config.toml
num_hidden_layers = 10
hidden_size = 576
num_attention_heads = 9
num_key_value_heads = 9
head_dim = 64
intermediate_size = 2304
vocab_size = 8192
hidden_act = "gelu"
norm = "layernorm"
norm_place = "pre"
norm_eps = 1e-06
positions = "rope"
rope_theta = 524.0
rope_fraction = 1.0
qk_norm = true
attn_scale = 0.181
bias = "none"
tie_word_embeddings = "early"
parallel_block = false
extras = ["local attention windows", "gated attention", "exclusive self-attention", "an embedding shortcut", "capped logits"]
init = "uniform"
init_std_qkv = 0.024
init_std_o = 0.0
init_std_up = 0.024
init_std_down = 0.0
optimizer = "adamw"
learning_rate = 0.00116
lr_mult_up = 0.681
beta1 = 0.95
beta2 = 0.95
lr_head = 0.0114
warmup_steps = 216
schedule = "wsd"
decay_fraction = 0.82
decay_shape = "linear"
final_lr_fraction = 0.0
batch_tokens = 131072
max_seq_len = 768
doc_mask = true
train_tokens = 1039000000
max_steps = 7927
dataset = "wikipedia_en"
Each number is 500 + 25 x the weight over the matrix's rms, rounded and kept within 0 to 999. Layers, rows and columns count from 0. Numbers have three digits each.

# layer 5 MLP up, 2304x576, rms 0.0348, rows 1101-1145, columns 0-143
532503500501497498499514493502487483539497476552492502516446543497518514513516513502503485517462514496530493481510532494500529463501491532449506468489521526498468470518489466500485486497520487489501523457463489507495503512455498483495509529505514456516465507492504523462479480511565521517504481501477447509488556498483495502522558490523479541504511471437535484495559480508477463547444552449478524462522487485497436547534502507520527
514528496518515534498525505523467504502491494509507432525547515488495489488497500512489486517518552513485495499536483523482479458477526522501510534503502502455518500482475459535503551488496508472497533522481466463517548494472470495485496457519530491514525531516501530480478518480485497509515538511490489508567505522483517493500479486490477480516498486510502421501502456485489521502470546460514575471556547510505498486443515520518518
513521495540537477496516529490528492500502503480495531522496486486556497536540505491486475513492507525508470523466519569511511499490519518534450527512499492479481484500506530524498496525514513483471464439506526490490494452499490472521461524467535502507480500522482514520485517472482470443496505478535503465518531494472507557488500516556462495549486506487476523466480528512474482478506537498500525498512482468475495532493446542526486
509497531461552530509529496531482515516526525532503443475541481487461514509517522513482509538493532483489536530564528492479487521530477540493470535482511525518515486452511495483505492480465460495476510517479503485487514515497559482523501516488448524531530509525487513475491465461487528463470474521494515514504503481493544546497519517559476489462544510484495498560498458514517510465515517507478506510540476476474543475512514536488493
486468492533550504532523517461526492477521515563534499428463520510487469524466465479467542508494488532473498482495579510481505524475490500511503495486498509493494475489499500512468525526527482498493514510496483501470511482500533511506498539511500476458491540498526503471525485487497522538510503493477502556516480486528449510464526493503541530552483504471484488551494519526498503540531549482459563445473525495469462546487439464486546
491475491451519461528498510527492452476497496486498477481495528467498500486548498514444469444491511516557531527529523514526484488469458484504441502482507509491526464477495514535500527502497500484479504518532459463496525533497525481513518468505479468544495469538480560516474449505541543480509511469505485518532531536479488519525534527452514505491477475479533494495544468497499507466515531509493521499496471502493508514539501493521497
477472518455500512528500461507497483537543506511523499501505514495499501467517474513500516524517469550480502479488494482472480508509507487451521528489488523521474478477483475504506510494486526568509548480511452512510553482556482470532518482503482512514518554517442571528486463491486486537481533485505499477513504518486461473486537464480515478533537522506512503460490422524524457486487529496517484468498513456483461498525494572459487
509518462500518528511504489485540481516542484509505500522529511517513499478517460505498492525502534527480497449495500504465470540522455517515507493487507513559484484547470486519532501512465480521529499494507519499466478485493498482528490533477497471517514502475498498495480475518486517510505463556509534475496543555520524494522499518504455498508490523478506496523515524474472491483503486524506532495532540486508463505470507524458489
457495513518505505507512462530486497524460490494524510474536504497538503528472494514460491503525483502499479510480519507519522458498521493538516555513511454500501511552481483446541507494496483488507487504506514528534491518491524506452494575494496485494489513463494531490504492495463508481499511537492485507483469490484490470489494429491451499529509520501525495494538499504465498491515468506476563477476494529500517501487525531516461
520454487501544542527489507506510538476496465494499491496481497534518517523509491527442522531500469478504489482501520524488502490482475503513473489473500464475477533504476474501518482516507522489467522494494480494487490509472549533523526516530511465490519510497487491465456533535520496460495518516491470498517510479511528554491493523513529518469475483519557500499534508487503507479549509498481531522482500461511509486521463514511490
525477523568490436495508516506501518495468469467499493492486564520485474515487517518515470481502473500538550545461535474527494509470479488536501473493494445488489507501521503511509484505514549484504542464529469481510481514502525489548521542486529488531565488521500493504502479456503499491517511472521499477492519551530548485495511491513466488535493518496497480543532500542518509504533499496468471487552509479495490481507527504472510
471442504486469460516513536515475510524508474505524523480517476498507500474531521504497488520522522497515496531523484547495490498487556517469492459482512476562539539506511486501508510516489462528491467507471467513502533508513497476449492502535508484507503523549449502518496486499505518498496515487490479539452510496498479498504466491486473540535489490483491465530510549492481471461472490482529497480476541521487467498533474485486488
508476452517487499527450497527513465528486487518489517510503510522473554527499495491471441503546531529500470540507458513491489493489498492503450513456481476474501522522473482516526489479508501494459511513487478505518491520466509518505472489499469485472538508522489534454490498498504489510468497486470504516507539517516532463454479472502526527528535472448475519446530507498501531544522478498531504500509488505488484498535487513477467
518489519543494497540482505511445460579488476517522510495484519539505498475485508496484466510508498511526504523552486493494535507512509506482510496476547490518476543511507512487491495498459486511465512485502443510535515493508523489486518496510477501515487530540520501516496487479523558537505551500506514458591512477492484528521502460532536502493525510497510506556516521493462512533531514531447481496506460489534515486505438472486490
536534548528468524515503484526479540509495482541457463520477501532534507455567519515492460513502494523522472495542527432452533505485491493504489504484507473494471509515481518499471497470437517509472516478477462505436563495489536476551470556520478499559462516538516483471501508491534535506505491496492507496477492547506514512522524459537486533524523531499531495478516509475534496494536487478522494482576519496485496520517479493499483
458529467503462519512456446508467498508489486571495480507476525504495450509500477491487532525471545489501478484522559521508524532508491477482504530535492544491515465508534498488487525470460481475488483535497482496562488489474531504509479533477510484491542537532517509496524515493463503512492512482511570530476486477494492543475505476512501517494511483490461497522540516508501485456531467462495492521547446500470464510515479481442474
500537518449458491480486447507546466505520484497546522464517546475551510524511474512484458490488479486497513478548530489504474485473531495476509503501484467516478483494498476491462514485473464470482544477526479455432492519532518526524563502514547507446490505478497564489515522478492486484465528526476483493491557481532515493529508509509525540511470492472498498496490516489534479509485497452485483494502531456481489490477458524502481
552482514456535532478532511512544493501533448540469473435514475508501495522520556522521483485535528491509508497560466489514500501517489530487515523487478495462462523485504493497490492492486521491442521477483498518495523510506574492476477532497487529526481491488467521454480528482530512476493462567497430524499507535468468479495526480530476521514504479500489486501495544492508515459482519514457501491522489476500461449535502496505484
481506503497501544491516522519517482498531507476523468480475489494500438542475515474469469488516525486461568475528501534492482536474501502538473506492498520531494531514518528500498475472524441492480473482492539500524526506509517547512501506512506442519563541487510530539494515511463529487520484508490538505530462501515457524523481479497485485540506510484513493477465489519499496499479510504491525456522505498535506532543461485439515
458480493510521507495517475534452482506508489508511484516501486501473508471488508499492466565557509504485491534513505514523488534495542509490464463483543459503525518495522506510507476524500505502514492485513439481519538505514535460504466535490480538511481467496485538544484520480494478499564517508526517510514481504485518510473510459482481490459494502511469520500485497521498494449502553510502535528528500483497477487485520478487462
463487491494467536550515521536478466482503488482501494497499510507522524501469508537485502531510492526507510514487495470503467465503513514497511466533531475548488506539492507494506508498513488498508535485457492488515519471511476464510556512475517472516486467500517534494523456546519458479505490485494461462454497458488530492469483500504466528517473477489488503505500529539514506472490468486425495472497518494506448498462466554451513
495487485525540488471509471518500498491515495501485563488468480526501471491518541525478526535498512536479529512544496489443518551502493490515511510511539501454496515517455466474525516490503490517494511513481541495467513487468484517457511498502503537501534504486489530474476528489537521449489495514528478527493497490506487517520528500461510519521542517428463485488519505526508470522512526482480521481509523537487528481531519502525477
544490475535482482517495513516482537486504487488494513520476517573501550475490496522471478480492473487476534529530507517508519525484523527538538494483491509483458516531493488474513470512529537539507513510494475542488538502545531446475472534511541526518542513493554515497437476499498557500508498490480505474509514530551515487520507505485505493528535480527453469529520556515492453545506490505462538484538543511530518526496526512474493
549512473523494543520519489483486486497470472550493459520477495477475514519556483493513494486491520521510501525469508502482481508484489477542486515486467528484542480453512519482500490510454504497529504488505515534490481518470548501517516497469534527467502485459545574474521495471504515473509558470495474511493478549527522520510546526472483529493495545483452483465504466531470491451489489497516476508506469500502499484512518476493529
484473507550467544499472516476524476491512524503509495497505558531524490519480512513526502510492510468537509480477465438500488511509477539511526506511531515472510482501560520541450477493469506549477494483497532508483488478503475551465563452494553514467509495505464502513480515429490500476512485499554505506487511523505518507489516526477529492484507493510497521534500491511484542471522520496464479475523501500483462465476488515483455
505513520493547512522534504482516512527459486522496497492461536489493512528494543505480492474495540492497571522468509550501475510475501505535501518493465536488505554483501487460458532504510476506503540505491520422478576518479519485467494497482483468499514535505472536483487506497489517483519516501473433527506503473506493507508476481494466501563493528504560491537501475499495523515464503467459504436494577472485494510469510502485497
490491527477492498494519527493452530457513447510494497501467545527554466488502542507501501509499507496481527495491483525468503459462490509518498473497473441476541494506562504489485480491533502516504501538481468489451494496455497493542476457483501493556523515515468520534443490466473536535486521492515524536514482497502475507459506485529516510511539468501517499524486454531445488455489497497501488466485492536479499497479494495456499
483504475514478556457503474483537557492475508531529496485475505522474486448515463523486552515481499517487496505475521544467539525495495491547487498488482470533480447473504487467498501475468509524457459462489497488515559483485485486505521500478492458483498497457530493503509504463489509557518528429510423544513497506504530524470533478513467540487465502490537462552466522529449541475563519466452543474486489501463481454465527504557460
497493481531520507552487484486523544492466503523565521481481492508508488517514465559499532516454501466477491461494485484505494497501502525462501520527522461537495538515501472537466518482488503514534515508525425503517550453459501494519494468441494517475498532490492502518510523463510513485520464494487535480516530487478484508535498443515498496537568502486509501472472492531468489440505508504490463459487495502493496464476449500515509
501474496546504455504530536498472487495508456509513521479501496511494514514513464503473514534474526509515503519517476481495508446530489480503492505522501468477520533508504510505527523534516505508492466468517518499480517479475513425471517483496463507518541521491517486470460510490518497482494507530477500501541526485555484510497504498537458506493504518489506490492497474506497477459513499523463501489522510498526522507480524490514486
514504515542515540516473483506491478502479489537494506481484526527480498494516556488463536528543499496507486521529484494533489558483505527473533518461484512530452479504482485500537526524516494503452532536502524516511463500498491483466504467501470485477543528532512477529500473511507538519498522441523512543463548492461525479523474477521507477485482456509500497504485523516525508477478480492527495522454526537518485504522503579473526
507485510494511500523495503543484499509523517523523520426513529518531498490506488466528492479496523493497516481514499506427513516534467500511493514479478437489517465517520510527530491523498472514500499453533485505497498450489504498541507512539473521530522500475498499491539555529542513527484528504520508493489507489543505496496520536497475514514511491471524485492514517535462492503519466475452523480479469492443470530490516503475488
495547443547478522491464500465496469522482441506479449498447480447498461516476494524489463472482533511507508510532525522500476565541477490497484521441510485493482496515479507540514483482472516531526491471491505463408551526427522495459548506500483500517490527513507480522481536485461504476521520499529515503552545471520539475481490474508484515514491498491491493527503473527484508503516549475516483500531508525516514492470535494509463
527507503548503487521495489567534547542473494554505477500520503467498496503496487486518438510481498482527549466492512521511506515504497467501489585500492498499508528519526514558468534493480511478523511482470443475453482508472516487511504501498543558496534514470504552510443466504543558452489546509475514539518495494464547484536503491478509491495517475463559477522474505497489501536493469481494518523492455505487510518476524503507507
473507459523520545528486466542450461516488473496526494522546490513495502450550491500475533512459501526460541490472554502496465489497450522528478503501485486454505508523509469482512507493503502478486506473489464475437472495473481476483522495536500484514504507505525513521517478525455512514470518541503459505482489512518500510502531467514483531491536511476515469546524479492443460536496511558443491487496517483472440510501494482499460
472505504506525494507528442488519519542489469506510476506537535525502499490531509526500539475521493476513489519516474468489501529501457514520496510513462511470477498478534497507495523493473482491491546493517499459532469479543486495487487516480505474528485519510463491497493480502474492544480532501545507524493506500510487547490507471490481523473524473510518509457521463482499497523500456498502499469556535536517459467509508543522458
519496480523480517494506524525500467506489485538494516516510486523501455514450505553523510462515523515499548505495505510512496494492519458506501494492490532535547495468580480480480455490500480535516550488481482484515495492520514509475527493477462561517513486462454498476493538520557542537482556519523536538500496470458485514474519410492504518507517537510471518501534518527468539504462538489480525509502495471519495499509516516471487
469540508504535461510504483490502487475466497506497491496494502487498475504514528447474498521481548524493508503572476514499526550515466521570468564503493480551486494518504489501464547478510485499495514506472520516469521518492544519457508503567471496488552502524498549500486500490493496537462537522493521517522504499464521471523503457497430539521573485509495506524519481489476460509514501519514567439500523472489452493481483483460518
478478518576509492500491513531494482501477507500495504489479537456481521487508455526495511518478516461483495530521506543487507474515502544472537513467487488515502501471504452525497508515497494527481487505524510524501494513473503502539554474457511487506505524521474488495472467469507488514477467530497509439497505519492494501524539461523527522537496531507472509490528493511494476504490532502481502496478482528530506518505476530508471
467545532499514526505454455486487482503518446477483504517506490537475504521529457478486533523504445511437483508521477516494507511483483509510518503472488514520527481482477474510519542424462497527493534495517479466528519502522479514491477476543505517465550505505496463498495502486522498504568553506496495516501547491441505530510521479536474528496492460484501481529504494502476477522504490489460500498516513499504468502431488478482492
505515476523516435523455493493524516549494474497522503519479480481465511490478520526481511503553497490479469489462498519529506555497433482512553537503506543463466528472530521480457498459456514490486527480486497527511505506528506498506497509490487500485530482556477470528528497502552489477542511533488489491479517520493543530536525518560479519504494449488480509492540471527493452514527501508514533489489474480528535498524520473502490
452486490483578491522523493519514495491500495511454483459483500510468514455488531480497510502523503482472489510491480507534504551481475470499484528466483544511483475483506507483496500467517481473496450520497503488527547474468513489548501509497520476535497492493505497562464496516533493506560504512511485559519483488490477497535538484493520482495462441521492519490499513532498527460511466482479494519487537460491491455481513516486494
489545470480472509497525435506487473497541488501535494465499514502508487507476473547488497483497502467483540524492468539503480531490533479503488532480494525519511494518509525499503531464541497495490509516484459518491562491484497480485505509545533519554523470479508503504481495460485473492488498478480504561498496505495479521476502507502559446547522474502527473522522504501504505525518548504505502476489532507492485503553506559450457
450473468505448506516466483501512437523492503496548521479491512497555490486460490522487493511527498482532497513519481494495501519504459564447497540531476460532493457495502485499490520473488512539504478506475528499476493484495480475459450456519530526468492464540495496505496494537501496503529530467505506506491499515503490485507488535470497498497495522502462497466526486507517507475524500491500498484487500507522523516493497503478520
523509504536463503504517482511505496522488530523494506525494469531498502466493490514528479462502496544521492476539560451520516534479495514513526481482523494506495520494504476561479536472495515537508499497486486460518539489483501517465484519490504545472544484514485494499498528466520490468524498500469524515488515518492477511438500463539481474529516535502498478485504473520548512515499503487443493507474507536502530509456474505514504